Weights of a small GPT-style language model, trained from scratch on English Wikipedia: 138M tokens.
Each number is 500 + 40 x the weight over its row's rms, rounded and kept within 0 to 999. Layers, rows and columns count from 0. Numbers have three digits each. The size before them is the row's rms in percent of the matrix's.

# up: layer 6 MLP up, 384x96, rms 0.188, rows 88-267, columns 0-31
# down: layer 6 MLP down (transposed), 384x96, rms 0.189, rows 88-267, columns 0-31
up88 103:479499521421479493434451467519496457560448542453533543467496441525462543565430526501515480548456
down88 115:456475502571519550463492506518477521554513589468476494482532438497427505479526485435493512496490
up89 096:475498512552502475439480554577511517508566467476534527447472423528518468461503523555445501510405
down89 102:495545499489483450518426525494527482515486498584516444517493538524499500468556483515456540480537
up90 094:555556450535506474566529505514493579459487461551542491605486523474454493534483492559414540465474
down90 088:557530558524524545449562505516502523478502516454478514525499493511444509455537484486540482501514
up91 098:520530512583530490516477470499576457476432523503513503473579524517581487495461505531600507516499
down91 118:455566496497526548497529497468544484501519565484512458507493489555504463493563542517513462476475
up92 102:545532507456538546561454539519508570515466486520451448506526510460526516498513542529541457537382
down92 110:474433570522557518526546529527508559544526491477568452568533535513478494524487506476484497452502
up93 081:525534488532492474502517514484522517497463503539487507428427471504487433561503491465518523489443
down93 090:520550555488520532482502517541565515536511504537545493539463602490544435428558442548479462468564
up94 107:465564524444505460549477494511525492460519540535475397546450518516431464546517496472499471483494
down94 099:501476514483462491460476513453442535433419532529461450444542429507527535485431442506527517454506
up95 094:578450518500532437437505462520393514450543524522493439519492448522488470465452462577512446509555
down95 091:438486472557468559540543482525529486469508428486498508494504529530534447473508473468478481433493
up96 119:452464561539524464494515540527521494517458409500519562489513502477443458526487477481419511527504
down96 100:509478561538504493493410454533539498455398389595548494513520457542434482548524543459476537543504
up97 097:483458572507497510510441447557503472520541566488474527531585520516524497545563536474513515506552
down97 102:447495553512428535493532535414480485507576474512505526472476503485560475523520495526527475519563
up98 097:478460436490518462549509485494425484520476529482476501473468521452423502419492482442511553461530
down98 107:503508468519471486520494488487473533482445596529429519483566388478492484514478453524544430535533
up99 110:522563473441451518522417474568482470534578443489407479527551577458596411563523519456448471437460
down99 128:501444554468547533523438493492521443539486461560532531515414435515449523496485468479493428585524
up100 093:489448541522511415472492461475512477452502469563524421514490496521494565523466480515506503490409
down100 084:426515536480496511500578550522547513514442465474557447484423502496496466489513481488515506479470
up101 089:520403505457488510518493450462436505493483533484520513511420469557526506475497478443578522445515
down101 081:551517480526514493542547499525570476498460413487530562483449587486500462544486532555468510541535
up102 095:515521499482501479545451573534509498475529623510589503522554503542461509549464510567536503463511
down102 097:449479506458526553457491514501527485594501499462480441494482543500554479571541540475533510492505
up103 104:495508500481451440542530475555512510468446464503560481446536512472461535403464546474522591493461
down103 109:519497515447480486516433537477486543506556499512603512511523506557476408413460542459489495466474
up104 111:606470511503515497501402470502472510468440491456519486553569509509494472474553469463475448535487
down104 116:466518540534505539503457530503470528519438528571482508492451486445427437558436487502481492527511
up105 095:505566521532454475492515531486520469481461456559445503445512540470508505474493503570501505495555
down105 084:545487476529479517525514409446498544523417497473492503486551499525566481535431518495480487453420
up106 105:404484481513491532547482466463552497501478523499529529488484450446517469518484565536538472476488
down106 104:579485494525549490489472513512506510434555469541482509489477514464412479504528413498470509508518
up107 096:464489503433461465562495531469505512528469560473541518480521468488472505541500473527525501531513
down107 100:542480508558458505441496467563427539479559529471420491442476448423505446498585509461528496475534
up108 085:536544480476429450499459498476544542432481570458441416563482452478507477524484511487551516461487
down108 080:517536560506537535466513536476579417506468484469507436473537559591540540436502543480435496472555
up109 118:543520554503480510504537437495515551562553540497524491559470500480477553491489582463496512540490
down109 102:497527520488496611496513528488460461527462536484486560472465471520537448496439488500611442488469
up110 113:491459512485438451624505542529405568526427488532430495509462547526467480523533462465509550495548
down110 135:538481478496473444526476461454493513591397529528569491534457514492492522558509484448500458497517
up111 105:561495538451517492496472503536551477519520582531464508544518494529484521503479484537517514501406
down111 109:513365505555555473470537525474525480533553529461478539458476505524488461487601512532507436472500
up112 102:481530473495541500591495526508477451452446507550494510468510481506456439488536542469557517480441
down112 117:446497556537436461470526513492468500509460556497540521515486509463562517464418514532533461475528
up113 093:482583544534445461546458529466493506445509482520496481510442492541510482531424498493486544439485
down113 098:454486570474490482420512432525412486490558449505481550478576493509463443511501484466435500526526
up114 094:519509501502470476421486557514503537497463518499460471560514499560533438509466529498499493502551
down114 077:518518418485503444465534483481445513515521476413473528538495516529480460446505489582499493524520
up115 109:511430547558524486487490498511536556528541514473498478559553512459464523554517518521564593491478
down115 113:488450487545508505430455462499511482495569468520488568521585456467542507489469476488566539456521
up116 120:489496528442515502489456463499471425516421478526479487478496526481602485526481479540468415456534
down116 121:555546441473569484482502507506419453502556472525431542516487477424486470488466504468573489553603
up117 081:504526496459429484506498490443520549511430509451533468499469576507519444520563565505461432511443
down117 075:493491480501526524471536498475492457527414525476524566451433521509383527399480448471430473488557
up118 094:491509515486460505486456533477458457524492540441498530505525562545428511506519481469473505460493
down118 097:446542486484534508436494568481540465557530543509527580473492464518480483494426582514437494515547
up119 078:481412438405503485489483490523523443483525485514514494510391490442514498538476472449521511535500
down119 071:515527486542558571498576473506473474582467480485557508490479538471493508511510473561441559520523
up120 093:454434524499487429479466506478505491513509511510511548475453530430508516434480473496439482461438
down120 098:465528464499463452526478554543414472470484489552408519479523567455515449464474478426529439508503
up121 089:535516481497483508577536514532503493466512640505450551517523421496432541482525502441471450501494
down121 095:428476495461566533584455507567464486500499463519513472469451536501450530482454490493493564519402
up122 082:480523541453574460535517483509488552564553501454498548466522525483462593502512588489483491466486
down122 089:514546448433553563466561522475563475466517514425504597509509574477462482544457513480489472530576
up123 093:396542482486502547530409466573472500511486504548534473522502539439454490380461522477549480536476
down123 105:474464547483504505466531516574543518527473551493568515420498443475515434487501507536541518572451
up124 116:568486469477461497535420568514559480453503454538499461480519511512484511469470507448502504436504
down124 098:487445529449489499488453435429563536464441532460493577474496390489584480553472489478501448521485
up125 082:478546525480531497488500575584467474445433470466513512473498507568462487490502492516608554493441
down125 078:522499512502586496483615516470483500572520463501505509444439517505493458513490544503456506477473
up126 097:466528563456470488514469459495530502489502512531480531465567468492521515478492448599472494509537
down126 093:543568463515486489464473564527527465436490450488537517507498475510514541440543564532437528444417
up127 121:476547509465508476509506499505512482477512485586521470517499475488450507463445497472509459535495
down127 115:490486528438517429515532462508436517514485537512566515526553427471496564482486489498569476508572
up128 090:506429547515578488474521449517513503510500562496530513507550529485458522511487551519382461502533
down128 083:499572456562512522574506535481460451499509552501533511498487559479543457425518442568540521512486
up129 090:461492450475506391505558509516525540512467460410474464500518456445435414448481484521514493450507
down129 101:473514539453476574470467542513526512483458495552453430485498507495527474523516496534534464451480
up130 108:524528555516509483522467453452553517458406472498464476466488477446544530499517606497486554559571
down130 117:471533465551501499512497431526525497563533508494438451539480504542528539608478481536536492515515
up131 106:516480577534450513470468491516476577505506474550438437490487465550467458425432481487481455463582
down131 098:529500513472528488565556483527504474449528445483469464572490542505488486587553452448544541485453
up132 103:542517490591481497510492501462519507545395543499447508473489450500477534528494468490521558490544
down132 111:457409466530508517482450516491439490512515500539589512482418499527575469446435477513517478503575
up133 091:557475474457412477483458546510510497493454534555530546523521485483584479481472567461535516424463
down133 100:533524576479466485539469505568486476460483560537467516493520487500482528512448541411600535473507
up134 095:517521471462486496542493539480525507447495501452557447508543493455493551484584522494508467474512
down134 087:591483549522539491450483410492441529465463513462516555476546474544436507532536428516485467475408
up135 103:454465527490470459426472472445512532541505490519553531519517434472577556494450527530476531526514
down135 108:490498514586437500449567453531471526536437512547521501542541466547536523484542494460521484478532
up136 104:473560548484473563499478472503529514409539451465512445492447531524428489465512448469502542490475
down136 087:479502484477552424514544533508507461477434507574484521484522494532572549565484533556558520550480
up137 098:412496491610534502542485519482447553466477470539497496498481498539536508536480522440429469513492
down137 107:519530461484478534435459512531495468463440473491548486446461441470450479507439567553535497470447
up138 098:522514475495551508477474533465505564526572453535416523503435579527531545504526548515469614517449
down138 070:511530461479531469500551481443520540512505462426437500513545445479512527468545519570475451551484
up139 093:518528503438448464539516531536526464512540505466483532435496562478521450500508447489461449482477
down139 090:510487525572571523515501504449485487473472479444529508425535508531472469533538531532550506510535
up140 095:508480440469538515475490596483465573525502516506535535517536477561466475514479551484556472479499
down140 060:476524482481471508510593469441489471499547501436489529556511453500484493460554458600467485475471
up141 092:531492477506558535509428513441548579528468473477453590511509504486496498559439549557507512466518
down141 072:489514434485508516544613477512508512457528464434491550506523496500561475513495452599538479538495
up142 077:512508515521443516502468581501434520508456536488492518489540479555507488505519486467486411531509
down142 077:473481473523545472526579535499411559474505416445495542420475486483503440545497494524525479611461
up143 091:529496525555542463436502520506544483496527499538477610515610511527429398546466475459570469455447
down143 083:554516476457568487498520476451468516511517509561477483527485457494496560483475509556445510546589
up144 109:478502407485523471477507421511520441569528533463569499502499468497490556557442564519512497589457
down144 115:563513560447490503483505432464483510527510473483552500471518464492481508524586497490584512517501
up145 098:510525528473558483449496473540584472545541510508487507513502550451462481541521480490539416468501
down145 113:458504425506471391611519554458498475467516595475429479485487517500549469464489498513504540532490
up146 109:503575549547485470498527480503468575551438400517564516515553454477508540427501462539526570462442
down146 106:549463515568446476435482445446442486511449466506485466534462468549478503519536546508538508481475
up147 100:507461517466533483497488470520486498507494552519481504519506462560494460540480522543506503470518
down147 092:481521471506508579514473491546572479503502388495565539419486535491463520529532503543519539534507
up148 118:502466482469493510487475461504471429441454508501522469489481488460461496562539537477465526555468
down148 117:529419452469463531448592490492472526509466530466487482466494489532573484548459524535442496444496
up149 107:515455533498451473476446429494482486558531450535499485515516510513529510479494573484461457521431
down149 107:592596529516518503530512441516524477523465487546498502464457518460441495445499564536572543554561
up150 102:474503368500587515518479435497509414580580474496540553504492494504445446488531527502488476454517
down150 093:486441575566486481424531437527518487440535510511451565491463531473442532515411469496438511471521
up151 128:477543552460496486500476451525520462518491564490520521537536524509456577576543520526524520507490
down151 116:570487576442548483499491499547499432534472529514479476544461485412467504457522511587549467494550
up152 096:523523558488546440463432481494584514462471455497512512551575512505479458543500412533544474430464
down152 100:516515521526510508575460580559497477548408447413491468434488553569464475576534475509407475491484
up153 092:502504536494519491526486545538498485495472566474553511533547539491522452553519509549538466471562
down153 077:472550476483546481546591481491472504581562509483549472494432506520508446527524494535508449591541
up154 089:542554483522542526543483508535552491547541515551527568458516488495505532515516587501440419470510
down154 084:483527405493410528534482465557416471495530542488508530483480424481495408500470479525508475486539
up155 114:478482502599487522536529497555481463467495534469499495588556484535540492568462461479563433444444
down155 119:552567488482558533473515432519558507487427503451503492509483423484528463394472520451500412466419
up156 086:523510553456530522539495470577431491513506521551611467466579519555543508499546506457522441454520
down156 073:495480496517473483553554519541501503453605506446502464485490520545444520527568512531451458521494
up157 079:538471536503501426473497497528450524485514556477499503419553581472502477594514501447550490499523
down157 085:501523498540578516519425520501490538585470464442550470503486498516521482398576539494513530543572
up158 097:474553508488531558514492424516495552474405528442522570463527505491497502497498454474437576502431
down158 098:489528556459443526504468552461456488548536434477511497508529483496468470462454494499576414546506
up159 097:565576482546466508444448531487472546506494477497524477519561505471523504586541468497479468501525
down159 065:478495485505521558488540526456440482433512534453460545458524525461468485505485516603480417530457
up160 107:493490549577438464529479570526506523478571530533480513500521563526446463593542466442532461502475
down160 107:472511450506507538485463522509538471498453464464475537492604502580522544490591499503457560488534
up161 106:466541454527410505535477516518554519460458495513490510426537547472493520565489458470542517518479
down161 105:498572522496500548533528526484477472399529529529427473418504464448506579525527454526536553510514
up162 104:594510445520539527451514501507508545488471483535439495503536462534426500520410510500504526519548
down162 100:448509545457533539327481496507455501482439500521481458387459491531478525537456564508456469483538
up163 112:497550487533514512499475418479474500453460505530460496520460574493532476532506471543462559462475
down163 104:513519468497519505583486503498505508569464490527545456537549436467595547529497471557603531503517
up164 101:477468549474436484484514441492475476462499532534499500486514550404569426572470493493589527502543
down164 113:496447597580432491455489476520489575521570516534573489509543504537497522491558523509526554495596
up165 089:587510523457553522553518474522508506478543523410491518447524589488494507445449509489517429494459
down165 094:366444576532434579522489502476518516481502494511499518487478522502505472529535439511457477551520
up166 098:516504546495396458466523483464463519470514517567538547521528518428553450533506483490496482483502
down166 092:549422521468593469491484578526561482415517497514557441482498489444522509482507504482533450552490
up167 096:543464542561494503486549488508541548508478536472459491549510520435527505417500540537568514468532
down167 088:516478522484538430569516485496550481434517463498548466558512520566457567550563539558529494554560
up168 086:439479550494492459499416490443464551532461568473573577594499452535464447452527470510462517525520
down168 096:515469502485578513547492478564508382511522440481528477484513533503411486505502455539547526580543
up169 105:473582497501453533531499498515460409520477543529423517447544526548493522461571459516508480487465
down169 107:539497457449503493545456487507492488514496481509489443554474532528553509404466450431502529459582
up170 114:497470608551536495482469430547516507546545547468433534486436530534511521508421461505469512451463
down170 123:497512412515600508551514524516531474542523461568541483452487600430492466533556573496481473553449
up171 083:565492545472497505504494461497480519441443464464468487511497573467450473492487537453468496497450
down171 080:513483504548482558536487479513606476493524567435519530449430480456473571525520423511484457505499
up172 096:483466482543509527520557448487466526411462509511460475542533511527493525460517437482475538440483
down172 089:513504529463519477470470475563552409486475413541552542529537564462498479505522472545499498518533
up173 113:529540575484509489531521505566512483453574465491455418526526445482505479493507546488538451536469
down173 111:490496465507538545512520476458560584468381533503536511531513423489524558509534482525496507524473
up174 126:481448525506542504454519527480455534517564499472547519476501492543566456530527546533536536512479
down174 081:516498413500511508553464510534500501401476569522441492590510536501495536476515473500490563470431
up175 106:454540490455517449482498474598571479493432476566501491564479506551496530555416521506481506504450
down175 122:492556488525481545531484602490489545457580467542536491460551520535482566490493480510434512459491
up176 107:474458549414475492463459506484510516509503462480518504501498541464601520420447461506429501475505
down176 093:499517512519542512465452550522451526496461516512451497451472482474530455519491439476565474532513
up177 076:538496515487468478517489616509464581449424536447475487527522514539464469485506508492502507490525
down177 077:434497492499509510464545473476532462591444406405538419498479480469506495470544543549504419553510
up178 105:517540506567485552451475398497570483519558506467505497554546522485467499474546446560504457482605
down178 107:417502512492592454532468464524491537483478534517545538528564452488453510483480466604427541489502
up179 091:550515512546467453425567527556469534591493567491490560547560473463487443505490489536471466509495
down179 072:426491498509489439489472467467473484510526490431534499510500500516506468514448487575475475483418
up180 103:475525489466486451574477463455493521528562515529560519499493481470509419584449510507480508430453
down180 105:496578510401546531456509500450485472478462433425512549508559504523536439480517520470454570483556
up181 101:538468389418539528519516566564517600480473494508493454498460428540423550507478536527528534484471
down181 102:516494482565533479457559478562533524537578457501472517503501544500414380516423452526517439537533
up182 105:485501507521404486542464470540424490518585467564455484499482526472506491502520489474518481486450
down182 120:426534498476497552476487477542506461508526471456494485440459450538453542586510488496540501473526
up183 102:466489481433512518537459466566538570541478495499520455426614477493539507556464506511520434459537
down183 118:481502496509510493450646520522469515514461450445498527559498498498527506606490462486479516486507
up184 097:498483476549509449500476527502436502508493473463517533448503463475498548450532486475436446543491
down184 101:559520563533471504467485468564477462523519532535505524525508543475553453450490533534572472439506
up185 107:501443495557495522493474484501493537540503548528441493578522525582455489496484568439525518458496
down185 114:504435486522529473492444512528470505480494405513529467503459538488525475499445578505503573484501
up186 107:533501463477451528522498552515455531580415455516443557493511521437468619495497486525512537500529
down186 092:479422573571459467528509490480463533500490522546491501467485564582545512486480477452504483488433
up187 097:516602423511428497524542511518484556507514455530450519498486471558522495506510466437499482525468
down187 065:491499456483491516478536496466462488497506484459472507444508530516506484492527502533456496507436
up188 084:509427522519491543552524560561443488524512557525545428503515466485541502470536524445439509524464
down188 077:463526430506555517453530531473474444506464521449532443479576482469516573485574564520466450571507
up189 105:562557518508484491585496498468462508550503504510436443467510455514532455406469484410517490514559
down189 116:448512502455516484552486550510521497524501563525564471561449546522509475484497505475422474463577
up190 106:486525477485507469496584539519529526447551509518494512493511544468426452524525520396560521523506
down190 107:464567532457561544507487484510459476544562512496493549508552495514414516444531576506489429526458
up191 106:502510434524445486496459502511508461506483467470448546477451467497464483500493563495445448529502
down191 112:532501507492545516396510520502448478503562491455521439493508447542536520556494473555547473441555
up192 117:460504481457502521497497474497521481468450561497492557511398429497504470478515478509513539457455
down192 125:475553534497514519468500484517458506489563499470535635454543523470525472479553525485451524491373
up193 112:526437546494487500497515463513521565414471474528469538511482517482455480519468465487439453474528
down193 124:523553425522538566432506501493444487525389540484541549506594498463557496525499482391525548484479
up194 096:499479561472445467521457494541513496482506589467435460547515546448485532553404449489470525484492
down194 111:480565438518527444510566482548490526550549521515501542444458488562603486557486466465560441561450
up195 096:481444572530489599480475466492507520437540480506460488542531482486528476494491517541476537492504
down195 066:456466528525506502532562465495485480540550461511485517532421518466468524419544462549478485568529
up196 110:544505552533543509541476482527464463436560506469522540518537506493460464492556479460487527510507
down196 120:549512536512496442494472507458423476447556547568511483484454516461463524524430516506499487570474
up197 108:477427495489529410486504523549548580475544555530504544572461441532463509499543500493537553498457
down197 115:507538499485497496441538512512540489519539474566529560495482499499490392523510454534573439510557
up198 119:510487530460519532491526536467436540544507498507500523531492465466499528543478515415502524493510
down198 117:527451522461480538438539495549468464482481437531569540551473479447536501501579412547508483451481
up199 090:412518530541488548544485509491478541474463551516469537492542454490488485498439490515472547503487
down199 073:491502459540498426570461514613487493534503434483513450501510511490504504475468532472479461484559
up200 104:471454536462466515504506551521490591462482563495508503422509397486531573472371491499525493530450
down200 103:514464449545491476458551543470526530500590469541514518483530523546504491531490576492455506461458
up201 094:516559456469497480507500526518640506525491524500456495454444530477507463552511570395509604496442
down201 090:565512518517536474486451481535467429492484491579464481603470490525472533515507423526517494496623
up202 104:527515424495514542518499466531526417556454463509527474453592460456458537533541507469477403560441
down202 118:543411439437560467511498579473516464531529459490500537484523556512526463498443473549483537498525
up203 102:460500451492480445476478462571468507525510524526456446480455547503458484470560541493541485503561
down203 108:515505583517555601508521484457518463490448417442418457456504479493505563523460507522520495498535
up204 096:533531568518557488620480483437517513562556549528473500475501497445529522467488467536470415477562
down204 101:509537514557540522414527508486439567519503469430502519426453496486475531503505470463521524556513
up205 109:500491489501534491571490515464468511535481468554473418557530574491483534517481501516507476491487
down205 111:486506468513525600479542452462554538468504547459511486421514525516556483504478465438495575498513
up206 104:512534531482480528477470481480471502483510473515502429513500533527548522451557502494454436446489
down206 076:513501473553541571523580467520454502530522455434529484500529475483522512555474530547540467559497
up207 084:478622433485459473479506589521444496570515454484540458528525507454533503507527431461513541503471
down207 083:519562441529532501475469509529498458505459542428488495555426506501478438499574475571429511572479
up208 099:487501431457497492526470505475517596515516513474473425538472535551501484508492587515484522512448
down208 101:533525492506569524510413504448565519486522504524474560497543482485510521531576493526523539519536
up209 085:515424465516475494540468438542462478494507461502523545547538482463517399400559497534473571482495
down209 085:452524540516527449440510414536457549475460513483494563481458460537428538535536549412507491574507
up210 094:462462476499511501512445454462496549510453523483510517478496460472565581485456596453463519520545
down210 098:446478492507528524483536437456461457517412478520552529473486538456553501436434486452447542506439
up211 103:547456554519529528502502531417471506474500537470384517563472481480548451581538569453517434502481
down211 106:559480494530532457517586469539531494593502457499485412523465596559508454522469525414500463480426
up212 083:481424510504402492531487490500533542453509444407441483499408444469459521524456519506596504471486
down212 078:450502510515552513524563507506502492536554516512581511441454469478474505437499439520454471509434
up213 109:486499469526511436493504463514537414527565532456435506537605520471482494491466444473556481561454
down213 112:528441551458494488501466456497469494526546468580458513556466474543435477405555497502449479487545
up214 100:468539430524479407463521516497495455489485424489509536548516577494472393486516477413432526457434
down214 110:521506544507513575566427490494494495533544493451429490415556521458553523426515512573489445508562
up215 097:543485463546432521512490470517488506509514512480548554506478517488496499489530480482605456444503
down215 084:434540536487510444508478508564474527532532438474432416496466540536454505492445469514502518468558
up216 087:456527533518446499548467457529413433546462533468522479451494521470472508577540454493564491473527
down216 098:503480514505495493551525525557538431513528421462578464400526435502473508529463561491512506463447
up217 091:537453547445517447530489528533596513429486495476554503448495500425499467515528571467523507508530
down217 098:490520448478532557548503472513500467493499523495498469518453484584461548462475523464442491477479
up218 091:499472390444532465482467490502469485525507551590493463558458561516491511521522481496522526526494
down218 086:426543549559539534515515484487561489493520405425465552461528494541487473486461527513502492440469
up219 082:528500466569484535542488500447464515531543542458488551492472511489542474501483528469504502511462
down219 094:451543491546535575486531544502520469513496536567533478535534484513522526475454564559547470502512
up220 088:507514519472457503472519534528543475486489570453520505574458502478480521467518389500549483435508
down220 108:517509569483489489509517518480468520506448431409484510457556533432521532505479490482420495490468
up221 098:468512448537530438561448550472509398516581552460553483481512495494487464455560535502520508503530
down221 096:531515454506532514537517518574499449515561493502507489484502472482497555498539502451519497542490
up222 105:514425525444443449512500478516487530490487507432539516488507552460461477471589521444478482525504
down222 099:486496552492502455482473524532422520484499479541510537523489508462470518502532471440507560497506
up223 102:535522535564453543515547456528441552474471499542464466505541472523481568485465554403532566538474
down223 095:449543449558537518501519469561451466515480469495503497569476444415448474553567480479556533513501
up224 085:454395481466550488498481527486470513446535525456488539507501437472442532461544464415529544529476
down224 075:448489448492485512562602467479471447478484498459533495476454470466572503377491483512419522470532
up225 089:511496504590452417508457491454524476520471513443454515541525473479569520473511481530480505536578
down225 087:522588552493509507454473476522409506486511554591540483530533425498424487476471508469496507495490
up226 097:547551518472495503527486525515552523517459475491539453481467529495441514516567448478534542480561
down226 103:467523477477461480511471513528492464442525486521471528540575488462512464467523546524526542480513
up227 091:592511480494477520529498448577480492515484514488509522509467544492503430531455550498527475478440
down227 096:454495531485539481512598527375543504564461445504475491493482414524452530482515489485508533457589
up228 105:505495482539457485520478479494569551465519558436491420480543486498483447459427527508519521481477
down228 099:500524513458535495459524504525488490486497496546475474525489494504457525495527456518542530509572
up229 101:501443515505534470502437525494460439497554547462460483490498520465457467477498490511494482436494
down229 087:432410435510456471502509439494473472443560480454490505499544547502450440535444525500406555462493
up230 095:574446470516473497482468554406453489503516459503497446531527470426497479492513512524568529521536
down230 096:458511476526492520483544522475549535484554494550524482535443504564515502497503511411417475453435
up231 098:509539559560467482497451527445582467472484524548548526507507491518517509479534573519480520508533
down231 086:496474495479396570479482462442477482476444481506458517482561498496462496525528494588489541551484
up232 084:416536467477511507532481475528536513537472529564496509492522497504518559471536489457478536526429
down232 078:488492525477489455452566479406538470502549512524556481505465462465461492433512427557467489556516
up233 109:486629456447539537534485486490478451566494504515462536502438533489485495541445509525464474452501
down233 114:520514517478550458529483497520507469479480483454523518567434585512504467533498512500447492438437
up234 092:503443462519474500513443486505463523444479476511529465437511521483519516543513542480555456476515
down234 073:506508454495504517562624525511532493522464511437492502575508542435494530495475458532498576532455
up235 100:470507559537495416449529539465495503521473491537442567535505498513470427449505497542519535447534
down235 100:496486479520529468501488513478497543597472462465483523515507521467498539460502524540485495449528
up236 098:416520508475506486497477444454474504467561501534484545433485560506476470526509515484510504535527
down236 101:541547502547453455442489500490536496519527497526505571545507435577536552501475479454475559566588
up237 121:512486477507488463457485396433496582514544561400450471555573557543523520549535524443489483498467
down237 117:515565539463598476536542584477554496503497546484449490501533511470458459525548444441549496489529
up238 107:538526463420476500448506539435557464513508453477518503531535538467564542470481501442538502417453
down238 095:449460504559560518465511549552477512497521508471462530420521494552570500499509520444546459467459
up239 101:514423577404475472493457461506484525435469482461446481488452501510439515536478534544467568485471
down239 113:447536525549527590523511403517518493541505516514441480470431512529515448536463467510474469453489
up240 087:492478579528495508532467458481501537557561544475498550515480496467518549544498533465453568509512
down240 072:491516486506508506566604498509473517495536471409447481509518503531468471491469560550566474552473
up241 096:482516473469459381563495479453483492421486446542504516533484606530505527487454551485512468528572
down241 093:516511542452573446460525579500502463498516520539522506515408477496532473426523436507521518504571
up242 106:578469471429510496525501550529504566481527569556440475528477537486459483601528560526508500525475
down242 117:483528484515498522561516492571462492556544465508449480528443515478471467598453522577551519488488
up243 080:478481588459512514538529473440508508472409492461486508499478471520517443488561460451506452432455
down243 080:489550455558454525468501554488438514466524512569572446441497561494505550474465569542483560483508
up244 102:518427470455491511557424463525556503557398577480473455497571432536492502481487483477481580453513
down244 098:497452566481439491456530559504570528501545498530562451551445468458522529510545562493508498473424
up245 091:570511529538481487516541520513500450509587489527461499422499453429493483466491556464488502458527
down245 103:509406524417511509481606491505466539503509477432529531507452462558537490512477454499501454543440
up246 097:513477546525460505547473435506588580495516427546570476535500444466558442466461544544567556488531
down246 090:464439440386503458483538512562464418577535503477554488516453509443525526530529491514453461534536
up247 110:468523508498527502535526486513514434466518468474440471503432664536469407489531561492498505545496
down247 104:542496489458516534464507450469524534465483513533635468554514507544535524523490458483514500532479
up248 102:563503571514432465531476484475529501569418480488459463544505447468537481576493529459528509468478
down248 106:482497501536498456443456513497570517535476522508497467488520452520528608598428482480457442517482
up249 107:552481516533525440513505453494469496491436506510470489454490525464418513514540484511517470568456
down249 107:524524506551519503453488430521522433485482448557464493484537525456441452521558574460415516551486
up250 110:502495455463467509514589549577495490450528526505472461478471488451505503548485520490523488481476
down250 108:433494511505457506481486521449539521493519506510490505547499503474466508453595486506506565499569
up251 090:474523492448491506532454529551490576511513440421470506526546442557514520564518501473511550570495
down251 073:469507413520450454505572469521482518522500532469438473523453515518491480507502512556441487521528
up252 091:546562407479449495509512484541448486490508463556489474467513514519609500500508481554502532485439
down252 083:561529448547527568558542569521573497503463454503438465513457594573506512463544531545422579493530
up253 088:484448422533451541554460421504495486457510496435474505551466493440475439491457545485588526539549
down253 090:425499496451559506491513547481530485559464597519509511512551521554537501512450409518468521555500
up254 099:505517412419527463487460500494498458470491603503535580540517495474525485476482519479538463451498
down254 094:523527489513486500474602516503516489558517452543486451612476434434487474419463505470474482528531
up255 110:464517484533553520527459506496531479466475485512542536491582430468552502508474547450446528518406
down255 110:471404444490494571530476491459568507433400525498599505513513474489564475548503522498463486479488
up256 101:572529464453552522485564499582470423522441524485490391490498498429514471511492565477499565514464
down256 109:433442466533518513500469520522523509535517532491507514458456510533482466551442401482491402478386
up257 089:513493411515492512453444537483543513473460514564559477464568480483492516469494520508460474509529
down257 093:530432523572467502434536528457405504479510512504491540493372466449488505489520529518507516493474
up258 085:502453423518511508435445592583515444498493452424512522508526491524442437496542507509507507469550
down258 080:506545466547503528511560527516484474525495535487471534542449557529529465451514525577463472568535
up259 104:472452549495491466446515542567519556470484509540560547557549473514521507478500569484392521470456
down259 122:481569469447483467465464507489575500532538484494529471576459521609551510540488498521441478469517
up260 075:517449456411445515557501528518492463493451500491431506485492445466458526465456476542535527470539
down260 080:507509414548590479449596513561509455547482491462495476425475468523495475535515484494491486518552
up261 105:485449487534526488509466453498502543528530522523497484538512500501445562538484464473535557547435
down261 101:534532491421492483460499574415512459414468463487575496540539473489476515479453546497528576535541
up262 085:424482450488498411491523485496496535546417461533571425488436497539510564494505552426505496475506
down262 096:511524532470544502549537440522561452547416484547474484481516452506532484542486515501453455524518
up263 097:509525519534464512578520516512482456473478499461502497532537464490522404485516481465498514504501
down263 068:511535477499496404516515513418465532517547499446526553528486458519481486491484476580540503514449
up264 100:547493457521511492462494477594516550478412527498462483545507419481429412600464491463536488423489
down264 116:559495474538559459556530558481448535462490484480518521474537529425535539460536504462558602494533
up265 103:556535515528567494505547489515501537560498447551460519488506467501430524488564532465520538518581
down265 094:498445594477439486531528480563568468515497514516505434497468521564500557533548464508494513490510
up266 108:512483459506496543510491577549495512516485525494420482543491466597428551559497490409485511488503
down266 122:519453498485442461462536500509468551586477489473508475470540404535526449521456473434458546516465
up267 082:544465490481475486462505549491491493527523539449512484580477560521502458484446482475531529578502
down267 084:474552505440511543497561476483518486504480453508534480469493454497499513415499493485480512503526